From a checkpoint of a small transformer trained on Wikipedia.
Size: 14 layers, MLP 256 SwiGLU.
Architecture: rotary positions, no biases in attention or MLP, untied embeddings.
Training: 157M tokens, 9559 steps.
Each number is 500 + 40 x the weight over its row's rms, rounded and kept within 0 to 999. Layers, rows and columns count from 0. Numbers have three digits each. The size before them is the row's rms in percent of the matrix's.

# layer 8 attention output (transposed), 128x96, rms 0.0896, rows 30-63,94-127, columns 0-47
107:477507516531503513477500458476564551597534503480559520424476457572526482528500519531543456495554506502473492504543481522504585520469577525540555
111:553538494486568534519445492520516495510420456486491515511489452516552503529496582584466477523430423446515482517480503527509530475540417493522541
106:521544521517479446557451533526489477408509526470490465593513538490502486502549538502475521501483586529553443488476470492525439534503500470478517
113:438527455496533462491498496526440392459466535496537555527502496495577534497515471438489484475540550510526503554488521516493527485467501521535492
115:518521494535491491574521522495421506508484545495473496488588530517427513528527383488512534553523600511479494492481507488517502551506478501537475
106:451505532545479439468448481475523440533525492450496517484535526476537420534526455460540491529545539589526523523575476510573519500437529523531544
098:511495440491455506448491522491582475462529436508523466504491547434499499452510546430472550517463551475498516518458511554494468552591511473471431
099:446518561518441446515480544458580480512472523577513511536431530473522529512556556457480497524576503474495507491439504528513507466477503424531519
110:520406516486516487520534512542495480454479603557506447560479480554495518503507468482456498486517463471471517510481478509480544498493440446444485
096:421476532548459533445481500503550428443558553440469488509533465557529552491452549451480543440562435503464487475548514424501543491404516556556463
093:481441560500534477502504449526478513515447525465485545526520574501516516448534495536577479508502420468513513480508487481535570504422487521513565
103:540532452539495478554479545522421462488465473491464571483512559504516498507535532490503517513528599507569475484482431552452430496533575523477471
108:505507477477549460515528483492548528496493395428535453488472471445490416537491504521561485462470576508491425552517502519516466504551491543483528
114:434499481477527504540528513477505493528551583579517451488542527455548486513496444531481498503451552449489451563442509515513462487581482489521533
104:473458450497534544417474466456474459543480488521546566421520502587509519472493517504464500498475447491498509517526538504491573457450521558506449
104:443486522521507550470484462516562534539539527486512458482515483527443507492472518500520504493528397593483517532568541484512585531432561552517512
100:566482449452587512510506502525391525500450493547465533467523497527594466532455530598486490523445516477495460494516471507460471521540454471446448
091:447445516504468596438556502501546539493525540584494461511505489502434553493529557521481560504519359518471541560495524470472549457486529477472502
095:474445512517475519504421528512568485489493469434471523534517563485541447491516535467527527445547484430515483499504476423511477475502423533463524
098:500479525503508427493473449476493474515530541515496526518547511480535467520481491394505516426573526577451531533517493462478544453465547536445532
106:524572520516534453556514513472464473477489471474495484492530560496414404553558522498544487512515538514459493475533482496430387533510478485465473
098:501524543436450463508515481503435456429455521501493551570463520423423566525484496461502550512475512527631483485459519453482408494482497484494513
101:503500510505449537566482530483492516491480519473472456590519490462434535565552516468497490448464597529483446452488479515522494451511482479518497
104:510492452514550512478449500478496483529456409465504570527500504511552423522563610444510504422559458487452490472517480477464493404440505507511543
086:537399532460511445484474455478530457514518396554505538567519498495550396505484526500513477457508444478436529498482510479471486522518485503433547
095:537525523425507459439470515447505526497510523500511620485530513458465528468517541424463503499523531521498500522467541468470418464572542490491479
114:528544479495484543437493493496490397491463465508498566512519498444543560493502520428410545489485541528520519502485513477492508452445485499531522
088:504508526483485514522535504435447500541507431478562547501525483486480520460487408546529476498446476488555551482469511517513509506482486569508559
111:440459524475476584490564506473478526535480567540478566500535518534417566482463452506505547488515440537537544530491547496459508436481491549532483
110:446468494490523427437405461448582436534520451455552521510507513430588427385497553461533518467485468513531467483502510572494491480473521547487520
098:531510540526427510566549499482495510463505473524473452545497486512454587487512444501465534524533518470514534530469548392498519514491441472496465
092:487485518554559503518500444496532517571478451443476522486494483523551456540518550508575451473580439490458530434539476430516559530400467509533532
103:543564457477486446540485473521461461393527502498450479495514520549474593512484465510436543500478520607453463558532483550509497459531509501510472
096:472473526558466567450495497526551479438509557532476451512482540563491559533529578455468555471512513523473449546575501512488543371514542505504521
099:522481544519530439478433462518570535545473514528497599471538426489569477540501574465512511506501551483487456448529470470486480535458475491519515
109:536527508477487536525432449524537533452535451468506501546515427418548479500515568475499511527505470499484445527435511455542419531573514439554515
089:449512471443486477477500532495521569432539537411515468543471432477482504465586534500490470517458522503491479529491530488529422529447551440523490
105:511585463503539519486511484452495384525498520486556540512538519544453483562503537486486478489534435516585492450472526521505522482524512468442523
091:508520487546532503545547488461449497543483502478484537458578508508478460503567495488558539568524520465508495451485500535475472607445489492496522
106:509493527535524462524549523424487471524432560476466490480523491525468491517557506593525480572467493509492533494547486480488597505480485489471586
101:427474461497510547449496519545531515448539483461540446499480568506452506440487425460501499476524612503551555498476505536479512552563496518484459
095:496499558493507477517467567505524523508534463495521466592511510473482502540558554538543531558490449464579522484397531548560474538449513428518488
108:515463487503489525552472518533459439509440520559466480499507519572438508557539458485468492480507553545482447508477487526464478502523447473451519
093:477433509546518491477504558484498444540504553544489472500549495528499543488456433517521530480479499544570475545461536556490537424458454589526424
092:502491502478471434486482467497517540517473577483485492509435512386510511514534499537487529496475465443459502523479465463587547442452560507505508
104:509550501439487465509475541534518503466569460477533576509456430571555473504459552504443484489471404505537528409526471444443474541520523446496444
117:470466458475543435507503470495503563376479500469538497479497469385487474502498425445484526428506637524476474517501489506508468517549482507553502
089:433571523512544444498471457437504520443524524482513568474464489451508485508546475531555463532494484479526498543480542536559500466500503503544557
109:496510493578475466464492524439459455529499582521462545379481541510473572572483497481426496490545509525520513453495520477510619439458499551468484
085:494491511577497491481506446510599539574448582526484596456485504517507478488494523448537525496496470501470538493536500490497511465439483526445526
103:534582516460462526548460492501421476410552478516473519555516494503546491504508516530449479492495484480406491454492467486495466521562517399508464
085:419568480531473560486487502495532536576497482558498495520484533531448512435491479515529556543504514510448580563457528523514452478436448593510538
094:491425465523479466529493512524505498435536538507480456580521461466483521488547483537478558491464503511556485571515480484583470425536525515518478
097:525560472545501514575569498460432438481475491527493449514533502513445497519566564591536463559459503474505539547498489570525539472537495506472559
094:479477487516547483500475534483459465458544521500493479499504500481433467507513451467499573486474573496496583425486470514471515445418468533479460
105:464519482453524544512548489518490541508572537467519529536454517408478487479486551497575500492470428495552538499466559506536478421477552480503519
113:458495414506491476518468511473496582522543478497516477495495506393456465448538484443534484513516603483514492518441525548521495561484508556557471
098:462469450549535469527480550483431486497520505523483490548534473483495462535524472595503513521403411509537519488468515508498521471519484539526500
115:529500524512511500535522544469427421478448469497473443490477517560469535558507452483444499451502498536487494490497484501532616452534493509441525
090:483549490483522558540543501445459506468481535430519469482480502514481518489539562503593450536505473562539534486473527552484485583543570448531542
091:544559554519488596530585460493497472543513480505486549516522525545495502508490573582534456552482386507556547531522536537476500421579467532489553
093:473511530553486474502549480514435467504453529423511508417368515468512542524469485506474509473513522510545481483556505490501542479438510568469532
094:406553476555458475483518510470463516579489557533518537457460549504526546504495512490531534541520487544557553509480580555514506462406500563515515
101:490522500591505441491518554461497472467495560456518483538479504467493499519520504496496483490444526471571531531496525608555533447544525485513479
105:468462459498484528443537449497472501578536483506519441427505557478475493434494474536563496484498575499552493463489500452454559554466476557511447
094:571459494514527460493474485568496509541480507534506474533605475446558471527466477552464551451512559468438456500533473461473445518491472538491478
110:445548433499502501536532529435445502485481504488452442447534502518446562513512427505532488507492514526484583505470504532421562508510470551498539
095:452527397535484502540540499447522481566462475568473484451527545562454533486539517559541451571458501508521502528496498542518552479570458553475541
# layer 8 attention value, 64x96, rms 0.0956, rows 31-63, columns 0-47
110:545472482564494451464502547533532577508485520570534457543512503531518464514486485521462546424572475542506535546526526565495514530440533568542490
093:491479427544508515459459515493520501524535442541514467504498468473479495541539538515482552565504535502492562484464550481501577456495475509506546
112:429519552467552491476561591506523500494485512486483444524511469480560435456536486557507513480526535455539421473523524514515464519478550485485495
110:429541514474525466537444515431538550442534531467488554415484452456512411501483456507498480483512533515516569499413494519560537475483506539487465
105:502519440468571493501501516535498452457491437498529496498514577461467488487435494529471553517479548447502514483458474459493440476535413441554506
094:491542482535488539563427481559420512499508512504425489528546416493596494549528521484537504465535434461499502476564508451455483496519478460481529
102:566551459502494501538403503470504471499489529483499472497525422480509522450529476446452531435502520480539480490483556415438531470533433462518500
112:521559496504454485466557550453505459542529487464472566538501470546564437446476509553514435549473563566538506531478471504508538479449533519504523
095:528533540543535556459498466496509441458539491482435456457497638470503484480446531522463439521510472476440456494490451473507557485560552473478591
091:485497498595529484519538536480542487499460537546526443440507483552405492488523474478429553473466561482395478496543486458461481513503535477468472
103:505420481492533472484530491509499552484501543493557427475506491476490562456591471525530467573502513393494525536501527502494529508526493551511492
109:423437422494470551472472543582454474461538524500508495524494473541452503506505535538506515481560444517498535555501564533434525525512495484512511
104:430506502588472470546543488525512506580463523475560455441531427484493445513517513488439512515460513531515462462488496486482534484493569484477509
106:484482628494535537491526538506526442531490499485503452479435509516533460461464534552557494463471535473441464516534461482484439525460580527487580
096:573496465536571500477517566489471426562441431540493545547462580498497510508444497543464479512453487549478487458470475499519451477469508427528560
097:555410543492482433448528507481566600550470553550571447524513476504443492521532489500526468497533509491543467517534515509529526489492557596523436
086:524487522569464466520441441493497451525418505527452506517476481467528522545470511530535459526506530545444447505449499493548488437460492446494512
094:445520501515504513530481475511480470491504511547531473508523508544454486506473540446475487550437536476382453482478500490480526489551450551543470
095:492475483405509507483467506478528518494499489493522498497453506560496457546390510565564512551609528507509563438490502466492467449490452471542437
103:443533476498479507414530500531526505475539462516490445441553417441494529486525481555500492521496598544573521505483526438536488484549565481515525
108:458548507534526530475426602454519531491497522556469465500539445523494568549533515460482515528544475530500468499507542494490503494523469544471425
111:440497469501459492518429490511498469445504476517454550466480462475538525528511532480480564493545477517529566489429519465541557492464476524481542
098:539504541458489528571484442497483469443504463541540407498510497536427573435468465503490501471528568502522462547414495485541500508500506527569504
102:512502522409499531423513460523530497464484471482470512520506475521457451445519488517486481551477558513516482507488464446412424472490519422519477
094:540530557437477495567443511529501463439517504542555454501517468511579581519555486558523555444494512486509570535447536484493467475492421521458439
105:541512542522535501481503534423535535477523477529464450543495541456530498442381500535499502455509551468483456502440448551539465488448478501525493
100:452449512447529494484536469508543492483502470486546458473534517540535454497470494455563527476518546511458561473524480517473444507428552511424541
097:487429563474507518557440506495538450525530527462530487452529528466567521480523499437537470498534515498435464439476454492521470485442461529513517
108:507505501500608541510485536550532436544525481498493480514532504516527499524452504521540581442559516466470430483518517527377472476516484492581514
097:445532469513471508530444487460495506423538487448453550433497475457488530526453526468519502546450384462525595499469437504499534534507488505412515
087:488513431511517522499462514460491489398488497520508520490467592518429493408426491466503459472520480481469490516491497522558486514512533514460504
109:450524493454453508414469542468465480516555431461461461508485491447569440532505543583477491522546528490584534444531460527491550470487546431491497
097:504513550490507511493476474487503503542471452468435524511461485498528516452420522502536556554459502492516459503418447493559537437458421422526508
# layer 8 MLP gate, 256x96, rms 0.12, rows 0-60, columns 0-47
109:564504493485505507533490542507526458502517497502554451484471532480537602537515539536462533510504578427428431498485528534532540541482441496478466
100:512503507514531500468430511487641428537489510471498505568449547499502543455546525453453519465474559524466539533443575520542462499514499468496508
112:507444500477462559520556546484465445493533471462470466521437541505554553502507434486461461493544522544505567491536478509534519557468498437523519
103:518476559561444439507510498553461518515455504441524484512439507540509455481470477580529443510498541509519514550533458537546529505478466494487526
114:533493523540525491422538452507524415459449469484536460490521458497542416430474532480456535524449513453501456516429490554456445488536553474516494
097:537505504569493397528546443478463442493452493500494505460452477491491544449569474488488491475465514536487471523498451508597498439438475527505505
121:510493426491516560523498459539546464449474413483502512444466482557518469416547561534563491472506517562436484570464517501561516540545462539470484
098:468489488482463491513563520559497502493480517462459555533548551448525489460476538485506447561507476522575469485420458549527487517529526571468510
108:451514504486568470467497451563485498524482457401489441477487449496458546504411480524509506503448531466429447501538454489529556560495483528534455
100:612529519524532551478486508501464500484548493449552467431438496483517564472472513563457507514506484531481548487543478511495499529529519462497467
099:508541498539510543502566395570514475531492514502495569418459476476506483478435432528517478512488456476460488595530521490459480492549469509474542
095:537545547534413477507507516497475505478510496419455530486503523479529514469491470518472553483552513473485480476537538511446530536490457575515543
100:533552556573500493466436547503512496579491486492541550534450447582543457537491500495462493513448402510516485565516497495488443464512483496445479
087:563536490550578490519569534511483552572472443477547527446475502519486534514473434542473459496527515505470473479472442475517450550550498482453498
119:483497527558436469440487473453453499490549442448481515457555588477470467446451498524547504519504499577483451507500564508504475503517525459522401
100:538480478494511509526382523462509532520535493476534535525497491519433492470599495547469536474383516485434520537552554493579418493547537553540474
105:476497557481484462462502496467476526520481565493434472560427502551545547470510487572511455447452470562447508570489535566458527495517455502452517
109:476441539532527478522488441565448517443529498408463432507469522479538493404485464463521509509543483484520478556472484549406471492527550427526477
106:507519517541525501466510478536507501479487506529455544492462493519489496489529503468501479521519502480467489558510403520589511451500463563502448
101:555504500570411527434503481540532422475516499491562504496469471541591481518454517501536572571473541455487465526462510521495474501470485538499456
091:524536521507494512536500482555455527458481516457567488526524444461548467520462494508500446497510512553476537476497468589505504446528512482473490
102:541461449578508496490507525499528511531469503560519503498461533573544492449553522451457542564438479529503614555492491457515554530466465446480530
105:462542475467515447512441568462541427438508524429483506562507466486529489520557568469543421472436463474528538479481488491647484452544518518555544
116:488608486561582494465548493516427480482582442519490496429488537523513503488467420482401486447484528462568463498454472499443540553484470422501479
103:493489534535545525476479488540476497473518482463468537558467571447506494522516512455543436442492491586460406553515491577476491560544527463451437
096:527576512453509515507565520513496494471508496456399488523470543452521559500526451477495528479531558546551469483467520522527539485528460415530535
101:534465490521481484520476438484471465443525431429423549534445471561535502518499510509579511514467474469436436513492479487582463451527491535538439
100:531531565493530537500443487497464479458478411547441542489499484459471568548530509517512588545471460467513503584450464487466533547536462501442384
093:498584473495551518504530502483389441531467483411463434553446519465532520524527521492481561504489503498554483526491526498490512557553452480513508
095:471551545473503574470463515451518508521502459504541514456474520470502452508546501544484525473491540502539531523530542451472536560490549522487498
101:518551549525516518514497490509486464470530443500520479477539545460536498534487486529455535484497522452567453467499537568492474491480428447507445
101:550532511469500476556556542487520431444556571446482475581503459550508491569466510497519406492474534527484489531528461538536520458533476505520606
099:448416486501522499538521504512517561555479452536502532508462563517561517494562489574511512542522531503550524486486466527499505493521433459510533
094:537545498502482430564486516452473512553518523538465466550457421567508487470560516522509489470448475493523530500523550557516505547514536464582471
095:462521457519448498500534491483509533434504500457478543496536551572481596488485513522477466514563554426487562510554553518534519422529548529507529
107:513480452506489524426452504535542441477484456495552474533523539513532448505445512518446530413506470502457486502501495477523498476530536482524501
105:452529493530591533557487484504535457484576474492475536508415505476465508513469498523433539478490458522431502551510468545555444438496495573555469
114:454472526460573476474540501534464388533466494451478586475524491541483491535495467477456449421512440450519470499474502498524395471457523455516520
102:562505559577476477495521510471494458596439481441478524512502524501545577468476477503422484472528468428475410518475515548522517446494460423529475
098:561455541575511474509423502592504465561518531508446540511524493638528522479457481484500481508444479460462445561425519466483526505510457513592508
104:521498537555511517435514494556555460526521486471533443545505469505506503439456491489537557497524476474400471556476529522475532525553450474513469
085:454488455508596547496483474516418471438497512447463483398456492508531546442545485474532526519566559493543483479520448461430476507550465495477495
103:472509527510525514560514432558507502456419416487451510499517529504505420499538490496498511473465553497483522472489487488574459472584510496446491
082:554569507570488497476462486468511499538451558481452524456523493514521483413542454485492501438539476548560509508572461470498450529578571586512551
094:500586444493565427495464491514427495523467483528527476483518479533543429550483476484555498478555527540393496504492528445484498440407531539512497
104:487411493466553504511475589475427532450511469550500497493512539468534538416504485516472511575486562469497534491523515433505493478470544440465546
098:571479524477599492493418498577433465452568518503491466489445488426583432485516506433591530528513537532487471501502510526484527484455402470461502
107:502545506503503514518521524433442552487451513549378563427504440542579569547453529498505515549469456512516576507451505488473494478414486509500461
090:485509518449519448435543504468490515465474432412536485518508438561532485541470492471511472492441512433500516511496478591549488557521474489610518
098:464466475517553476489539497502508513481549519399504498500482440485522510508528459439541489517508509482500520456524478551560495480574443504587482
104:532512491539516527514453497532564503533436489504506531544435497543577576517509470451470478483438573526542493495463431518482391497581454507481451
097:501490507452605547529470500571467550574557496487450485459438540459525487457606515507467497562485512532472525467476495506486462440497481538528493
107:537495510490523438482569427517472494566526489525506488460482503487511471381493484541543489455442503472477528493513553543524532482523470433464483
096:497521447494501489535482469392422526551557490450481558473491510470477552484496448533520546470539540554514469461431535492552507506493458491565483
095:550439477535534497527568525535481481527432499529487503561506506515546426465498510496521441490462566458415464499436513485514461501506569495576560
116:541529530477514422536456511546480498550536498505525567567510491576492458546473488475485506472424527480493530448481440467457401480549528547471524
092:460519464526526498442526431501515489498516505436508571546499490513497478496563520440522508542433479518493421537474460458474481517490501525526508
104:489549498488479479520474515524479478548479452448460459556507512507520411492554510520562505495423476550455501561466449568511471467442491523530474
108:496498508553467487448507529542501504498488505448460523525472565535475470555559497503566458459493548510535510458549421503549441482509535568541516
092:539488403508455509544488429527481562561518472506442465487490454524510468465463519541498551535494457524538517486486509463478527497478517544512496
107:507498523501533480537479522492521502571518479525509517496441442512518476539605517474479470466425451540519527515516448518532445436561548425568541
# layer 8 MLP up, 256x96, rms 0.112, rows 0-59, columns 0-47
105:533550401507496475464481443483465522429477473462448509435458579468559491494419482475506497504540532494517504457526515519527573512520466459470549
104:482503560475471473451535514456457527482433489491516581476557517470516555509516455518484465532468496494568484486451512489566466429435506530500504
105:456424508516581569554460513460521537489517408505549559436541516463535468410473498534511506493447521538528483509412495451521547484476474521475422
093:544535485542491468453508459464466556470534470501414507458486439546499485498522473483501490518535438510503485491489502471452501495464430473548482
109:531511513492514498547489554544523519518574419445484506481469552519529536452549479523502462535452417636533507548505528449560466445451483430497480
091:487461476473465498522479437478501461480438550558524458519539471469511515507523506511489433498450531484538453487492506482547480506394533496492541
118:525479423520497527563551515504529479453478441475470516503461445539490523532525557526548550459526509501485540547458464493487526458463532574446566
098:543537468460543497551501467502402535482495418546464543431468496494521513547448504537603440473524532492420504520506438469517502477497428496554477
104:536472435491562490542491498477451569466541471505473560527503566527474505520516501534573489454455532510580547517505544484413530529435526503517491
100:488555479450475542470452520476522433509519549467605492470427551470481482493439491514440424461498473564485580449486532499517502526490546542534497
097:491490518470500530485602424580551486528490581556516487512472427412510518549433489434489527447550519484517457481517492498490551569491517526456521
101:481489519538458484513610412547507513510574517524486472425480524529531502457479437514503522455469486491461496542557465542520510539531483518477441
105:458574493502489508482549498514545528598507550519466549482498539546524519484503516514486483453507524463543529473522451498468496459499490496439507
091:545476521482481491557552580493475548521487449513572509472491541489538545499437474512469483517606535514531468433470474548518472557530572471442435
109:517444507569493513573497473494467558495567582501456551515483507455556500486461517470474508558453506470481484460491507506525492449551511431505427
097:474534494536571455424476479556485471544510535540475421559518515500480509498537448449563481512503519473550427589505548503514470521420506490491543
100:469485518557481500504501516468535500483399579532513475506489533490479489475522459438482459461517512478433531471541548508521469596590523516556469
115:472533526481474495473439458514436546521558537490483431584438474496494491455462523522513498529544463473511474557413478507483480499448469459537501
105:510468491471450547525499501464513487447456534589428553555511503486522557491543613474525495555551530486554475524432477523556594457478511544457476
103:549420518449467486416504502564506502453568496532537518513468497504526565499449516543484507547497526448499428499497476449469466429524494568520499
090:476478536490495480535488516516494567501556444535478509467498473511557423509528533589488517504490532509485458459417492585536505407469564599498459
111:434468477464545500539523496485497407517482497467546583476558522451467477580498480524501568505532580543508425482529553449519537490515505526501451
104:521505492478442536550508483472436587561466522546468529506530466499487546486444494542468520526415502571488494551484641486455515495547510497533507
109:510561529489463454451512429529501471469572500508529474523464501520490494541507515536489533531424449536538531456489494582429528465504519505466486
096:593506494531512510450523415468523423490538489527472494484514493445463545506503544431460511484463444536450415523507468560478442554490562443527505
093:443544501559461502482471502465462462517483500442468458582506547457507510499528544509515568426487533548501517493552560490527570536527453450515604
103:491507488510561442534417534555487518470488502533525514560572467491549488512505513517509482546489502485525534458502520505433523480546551494483537
108:511517476488511532464529535499527438509526491436539502414511501535507527451425529436530438502505561588492431456488573468539477486487534452480514
096:466460539546458474519585482491527541552572435534517498462427467564540484488455492536482470543481470580457486567495466546507490470488488493527424
092:505548524451485449496514418504505553482574456464495595384493411465536471481496479527518479528546492460482534489547505435562463494542517523490490
090:559469579442504507478601555505509439558519466442539448520531446525514540573519482491534489471489460473511449483503513526494475535452622546511523
100:443452554571499504441446523511540583548513568507525478545465491488523449476549532482525559468495453483496463458523517610483462550484503440444482
106:509496488517564466558478475575511520515517449471515520512527499437567479463566530470521520480524536450521427525472568450516569511444504508501511
092:518457502583491459529523502549480486521526507532532553442459498475524539478468467479536507489517453501502494520499484420537486534532540528504491
100:504506528463572494539468448568467434460499493481564478499496519474468464448557529520548491481464486414534526509440494522508463581578521433507549
107:565517482532464469543461525518426526587536487522538535520543488481503526480558507603533481540463447508552475496525438513526510452448519506457606
103:534547479494445453417519510542424521551510526458525447536511451545499546462547403483495493486498548425513503478467478527429520513571461433522474
111:469493509520569499431505510501420395520448535542435558449521570482539441481507504466459439463550551509476495527507440468449482500442503449466520
110:435494493608471498481448440499586510496475505498571485450485513506516532523484503494562440493511460435472391580496503507574532467440477448485506
100:537509471448460449468442459572508514462458604523452474470449572503545502525446484469524485499580509499429467515449518455490583484497529506554456
110:477424493482476515525455456602476444535521508471545495440461481436496511407500485487555518517554561560483464574525538511540498470473465565536471
091:510465450489557529486503532501410498497456538496496539450483537468561560490541422471496551577496485471516459496461508540463461485456560549476460
102:495476490540497530477497493466527503508519479573502543486502446517509498530560549516541575599451506558557541466535453486478504457467480523560489
086:535559493495477541496447504479459435501517479540552488419415553547449537547502553506509517502408477489429464496431499549478536471414502463489471
097:536573490471445527448559540464493515448545483535492549546486491504499507479496539526468477491459573498487541495511531536472498500496450503401528
107:443460456506515457535554542477438571491486413482467502504498583459528447380462476519482474521500531488474518535545544422470543481519549522526504
103:468522470534480525505490517525525458433464486480512506602536521483508465550448480498517447512456448526577455454457449579408440542505494552538507
108:500537456518514514437502404477518552556492487530554541459563564535493469507524462492527568481493544439489464483564493420536520490515540523511428
092:534517553557488503480507528555545524508573547524521504451451567419544527442458461424447494464489501502446488509457483504489480430570458481445459
091:530490528544463471493539453535443463490495447494495474504529568511518438459430516538481494493561466493426483562475538552484502543466477523447457
107:433498513499456539499481467563521519486523526575509531547487561456514597502545479507455530507552587466587470525540537539448450522517482516546454
103:485489503527446493512561505505526468436428512526567500530527493518484519493458452532535467416535511464464422497610517492535505503557454514532524
101:458454581472538482533451530408555463496530518501526571558554470501452503472554561542475501409409395509549500510466476555487452502472533536563537
104:566515509544455527516490541494489479472528472541445434544480486445513482517479532524414456471458493502430518534547458468487568502464458501506493
095:472498494523558510506509443456581481402525475492481426527442490522564500575560535494523565491510483514520501508535536521462547570519483447485456
111:589503489468442491501510496439453492460554573418504419571425508496443471467467479497451518459498523508449458516512425431487524489523498461519521
094:565477526533518451541559512493472533515495446491490483398487510518518516509466489603481544446509506470470616475530522494551518489464422429512503
105:505439505528530568585488502486603512446503482493479421523508532489519539400488520499546472467569505515528520457538481505423514511523451456460506
095:465560507530497544527428448553455515524555521507538519434528455499475547425496516573445510531505516545451496592436468446450548535470582517510555
092:477498514480521489547494502591471445472498475528511536516486508473537380517502518450488449429453469535507534463522515463470492487569536504483491
# layer 8 MLP down (transposed), 256x96, rms 0.0997, rows 0-59, columns 0-47
101:527524517533594505477480457480521507442581456551539517530568457512561446521563475498467459473456443548523509505466512501444469503501534512519498
105:492530553500493486545468469466534484560554494515544466503497493501503522547604471476497517498488534492496568488452612535478450422456477483490536
107:542517476507432476408537521481485511448500566481487506463561581478574522531612551421519485474508432469537511501506480558494498453487437534496475
098:465516480543619463460529450515489518510526412445455530487550432477544495514427501572477557458468462512525482547528521530489490428573493498473525
108:506445522498565497513494484569505529488470486438547452507497566566540401440499514480501477506480504498524450520459497507544467410524520476548497
096:423506474481520562533411468487527594496461505488503479476502452533479523571477466500560505450480514428530516469553548459514540522493491466425553
100:510406472526511584507528508566426520484513493497505473507507471532530555528506654492515516546493428498508461562510459491484504556502525525395505
100:532440514506427455480557501474567566490551470500501519485470571533487481459501519488501588543460525474486502543517555556520489404535484502461457
106:506518535487524521550545546499486514569507445464540483541505542548584470503490479485498489481544587447547493465499411507430539471459528488492557
099:516475539513496451555524461478442545473492427538534503575508529513509423540545534499506550510496521475536527504466518474484449537526594446549554
102:502488496452482575490542641527498516456530527479543462525547472504515536472550513539493502443452518507561507489481465508522479583521562486532468
101:469528434444543519439406518442492568494534510482467450532540491547502444539491483480532502521546528504505548410500505532435527407500524504451521
104:515491519567499497518484486439517538540515510491524466488468508483480512499645534514527580470471514498475510523511567472465532469491452480580539
091:435490562413491456540479522448540492441524532450508439552495489512474441542456517547509481533593486532520579436425459493532533533513504496453523
118:500454546540471527532484542572470522485574565502554434502518560566563578493513495467465522426473411489481538508524488518535495514511565426486481
089:591531499461406438451461456508534457560489461542476508530533489533512520521445527557475468462483403428480437502481477480520514499488531489415494
100:508498479437538495511426506469468458503464444552485513484515539545529479449455482406436465564540485501480515499479546437533473474564523481489437
112:457452595451530515527449455522490556464517492523544457520508494517475469503456551522559486549494470521533417530466512543554520506450469456562462
106:495500470414502487568532560485565493473526551488534506539565558381501496496476494536507492540461503465497511469464523483466549485502476528458537
102:527512465536500478505496494576508466484515552500492482514495510465500495535529578482520469546474513542494502569498492528475521621501514488524487
088:544516469515526520425482502509511523461485442489527496503535567501492473488505473478464509435539483485508515479425527500520563516517453468520516
106:555568554499434486531518486468474557494605478513558464469428525467476546549496483520532469512518481468503481439531461546574474488481539478465494
103:451454573528491471494578497553556526496500546556540532543448439514577531544517425451570456470491514502533512548483467515446525527590460479474516
111:560522552521429527484474495490464438471546513517493503443546456536520542455518431558562576496540459479563428513494579427482549512531410503544461
093:477519487512470546476496521515532463435529527510457476534495439511497476444448580501507527519494503474538477488524505445490559568522480490501506
100:446502528593513531464453476453487493527509466591539544480547455514397466479470514488523483473465522540453537461543591490458530626518518464560555
103:469491517525469480545503475415515513476488521491509574456388525539452487475453434455458511475532525467445528507581540472472469460564487495506576
104:463510533597484513485540431570538483532497551502496510539537496571571505497494569565494516512468480505531538469502501584464470615490524569473467
101:539513487534552432510477513485414469454502502463449460521546553545506527497481470519506543520509509512499520539467480437502480373559471452503527
094:449484505479538536534468568501502453564416545477539439569514550432466491505426449520472542534537531487448534486457434560438524447436516461514540
092:440443452505512511476470542505491519527590470460533478535475505468486555495516451528499544442544547484513480590433521578543494551514499518469443
103:553522457492510464511519451527451447437500453489591434535529537484465509473521487481504436576488574557504529494522499469514456529474461492487570
109:533477524519433539504454489453499500479470493520490505446530518406470446568467536463555445513486419533519513510522472499559479625487500516460562
093:432476443526460541521408442460455469465504511430477413451457508505476485490497454518533512446546464515446454481502504504492566543543472525473480
102:557468531517399459550445527417498586435547470488499458505502493513516538451507465538472497472578494511470603480502519518451427412441505506506554
109:561469530417490495470530488510551436502514515471494494457531536503473461547511450462446478503530487564520477558468518501549412453550482469456449
098:478574496499535457446515552569515524502555525411513550501387524554484553487537405585475453428457490468534470544451517549479518516556507508505464
110:504515476543480518469459488488525476502492570497483503447453544494497563549501539561519514489526582511482429477533500431424468450487476482468564
105:489541593532491499572488459489503492515475536506508491530449489492495500544562561477550532457426545467440544476424495489525482432480504493482521
099:448455492442486494477575492393485538409493481548518477535461513496502436505521565504539460518545573536498529484517535466484542516528489503513465
114:580425535501576536546574549539509483539514490470529492451485481536458488526512531526464545482498452496454503504502502514506503635487546562514458
090:427506487440500528539547494431505511507486547469477493502470555434594608511495503537484477522569477503505509530540514553527493484520553524450507
099:448479508487582478514500445530532409514542462463590479455509489519534459556444503510481546438451472480460537475472494513542509536491496512480515
086:478523531494473485440469475495484500518451451511470494427458482496514505500517419493462490487475403479477505564492494486517522501517428437546478
100:549453537501463466540517505510532520491529508405378510477536415498483478432517410547541499525441461511570508526509497479484474554459496465540586
103:559507560546508535532502485524539449545521540537511529507483470453487557584584614477516469535431441512495482433461520473495464557521575513469460
103:482562567474452445542477493547505438470458447452500480566500510559505590475468517473535553522553488452521520548443520466516527443523513534511433
109:491452468503478483495471525478501425501522486408477372558537495454381478466496513474450467477506417509473484488511494552539453565519561530517522
087:520542531499494488504485522548432504454593548547467558509445517494530428411464531497473500536486473489473431459581509544509501497553522505466522
092:534511590479520430516522458551501490508550460461468525528523491530464519495532424529603499470514468473500505507499575497455551466527496516503469
109:446480443461421482485428550445465528458519520524508521459510565442551532532495471558470491594514515491551527480568529488483459513424519528506481
097:530489486547469494504486546470515452491470541491437544508441552511473449524459454539447441481488473537455514544578413527485482522491486526532538
102:548434494549460500486517499559558481447444475476541471553537538553511499444573516504472468500418473531477489524484462512414429482439470557503530
104:498474475596522494507495490545546480515555523503550481541423456547420471514536555476484460522527473464505535486461599494439520525426510469482443
100:467525449470499538499497489550535493449496495513533551552492525528575474468466552479481507531509487484457509510553465543573477550465515485506538
114:504525534549509524549523473454514455454564525452487481553548526513414468455480487460477480523425566489491562566509464514537487564457482504441513
095:559469532543549421518510494498511513552506411450484517450493484565583577456493399559511556503560427480491512516513521579503486470530510458536530
109:496500551497526548457499480531449468542498482522471465561497474473496482493415459540504472553518452499540427467486467556410555473499587503545538
100:581470558462506454490501519524542534512516490464509462574497495490535537540480417398524501476481545517526562510466516524448459568439500497439493
090:420490510481414483488485439447471570499547539517540486484494513433487564520484515506504492446623472483491459463552515462544584487465491474513529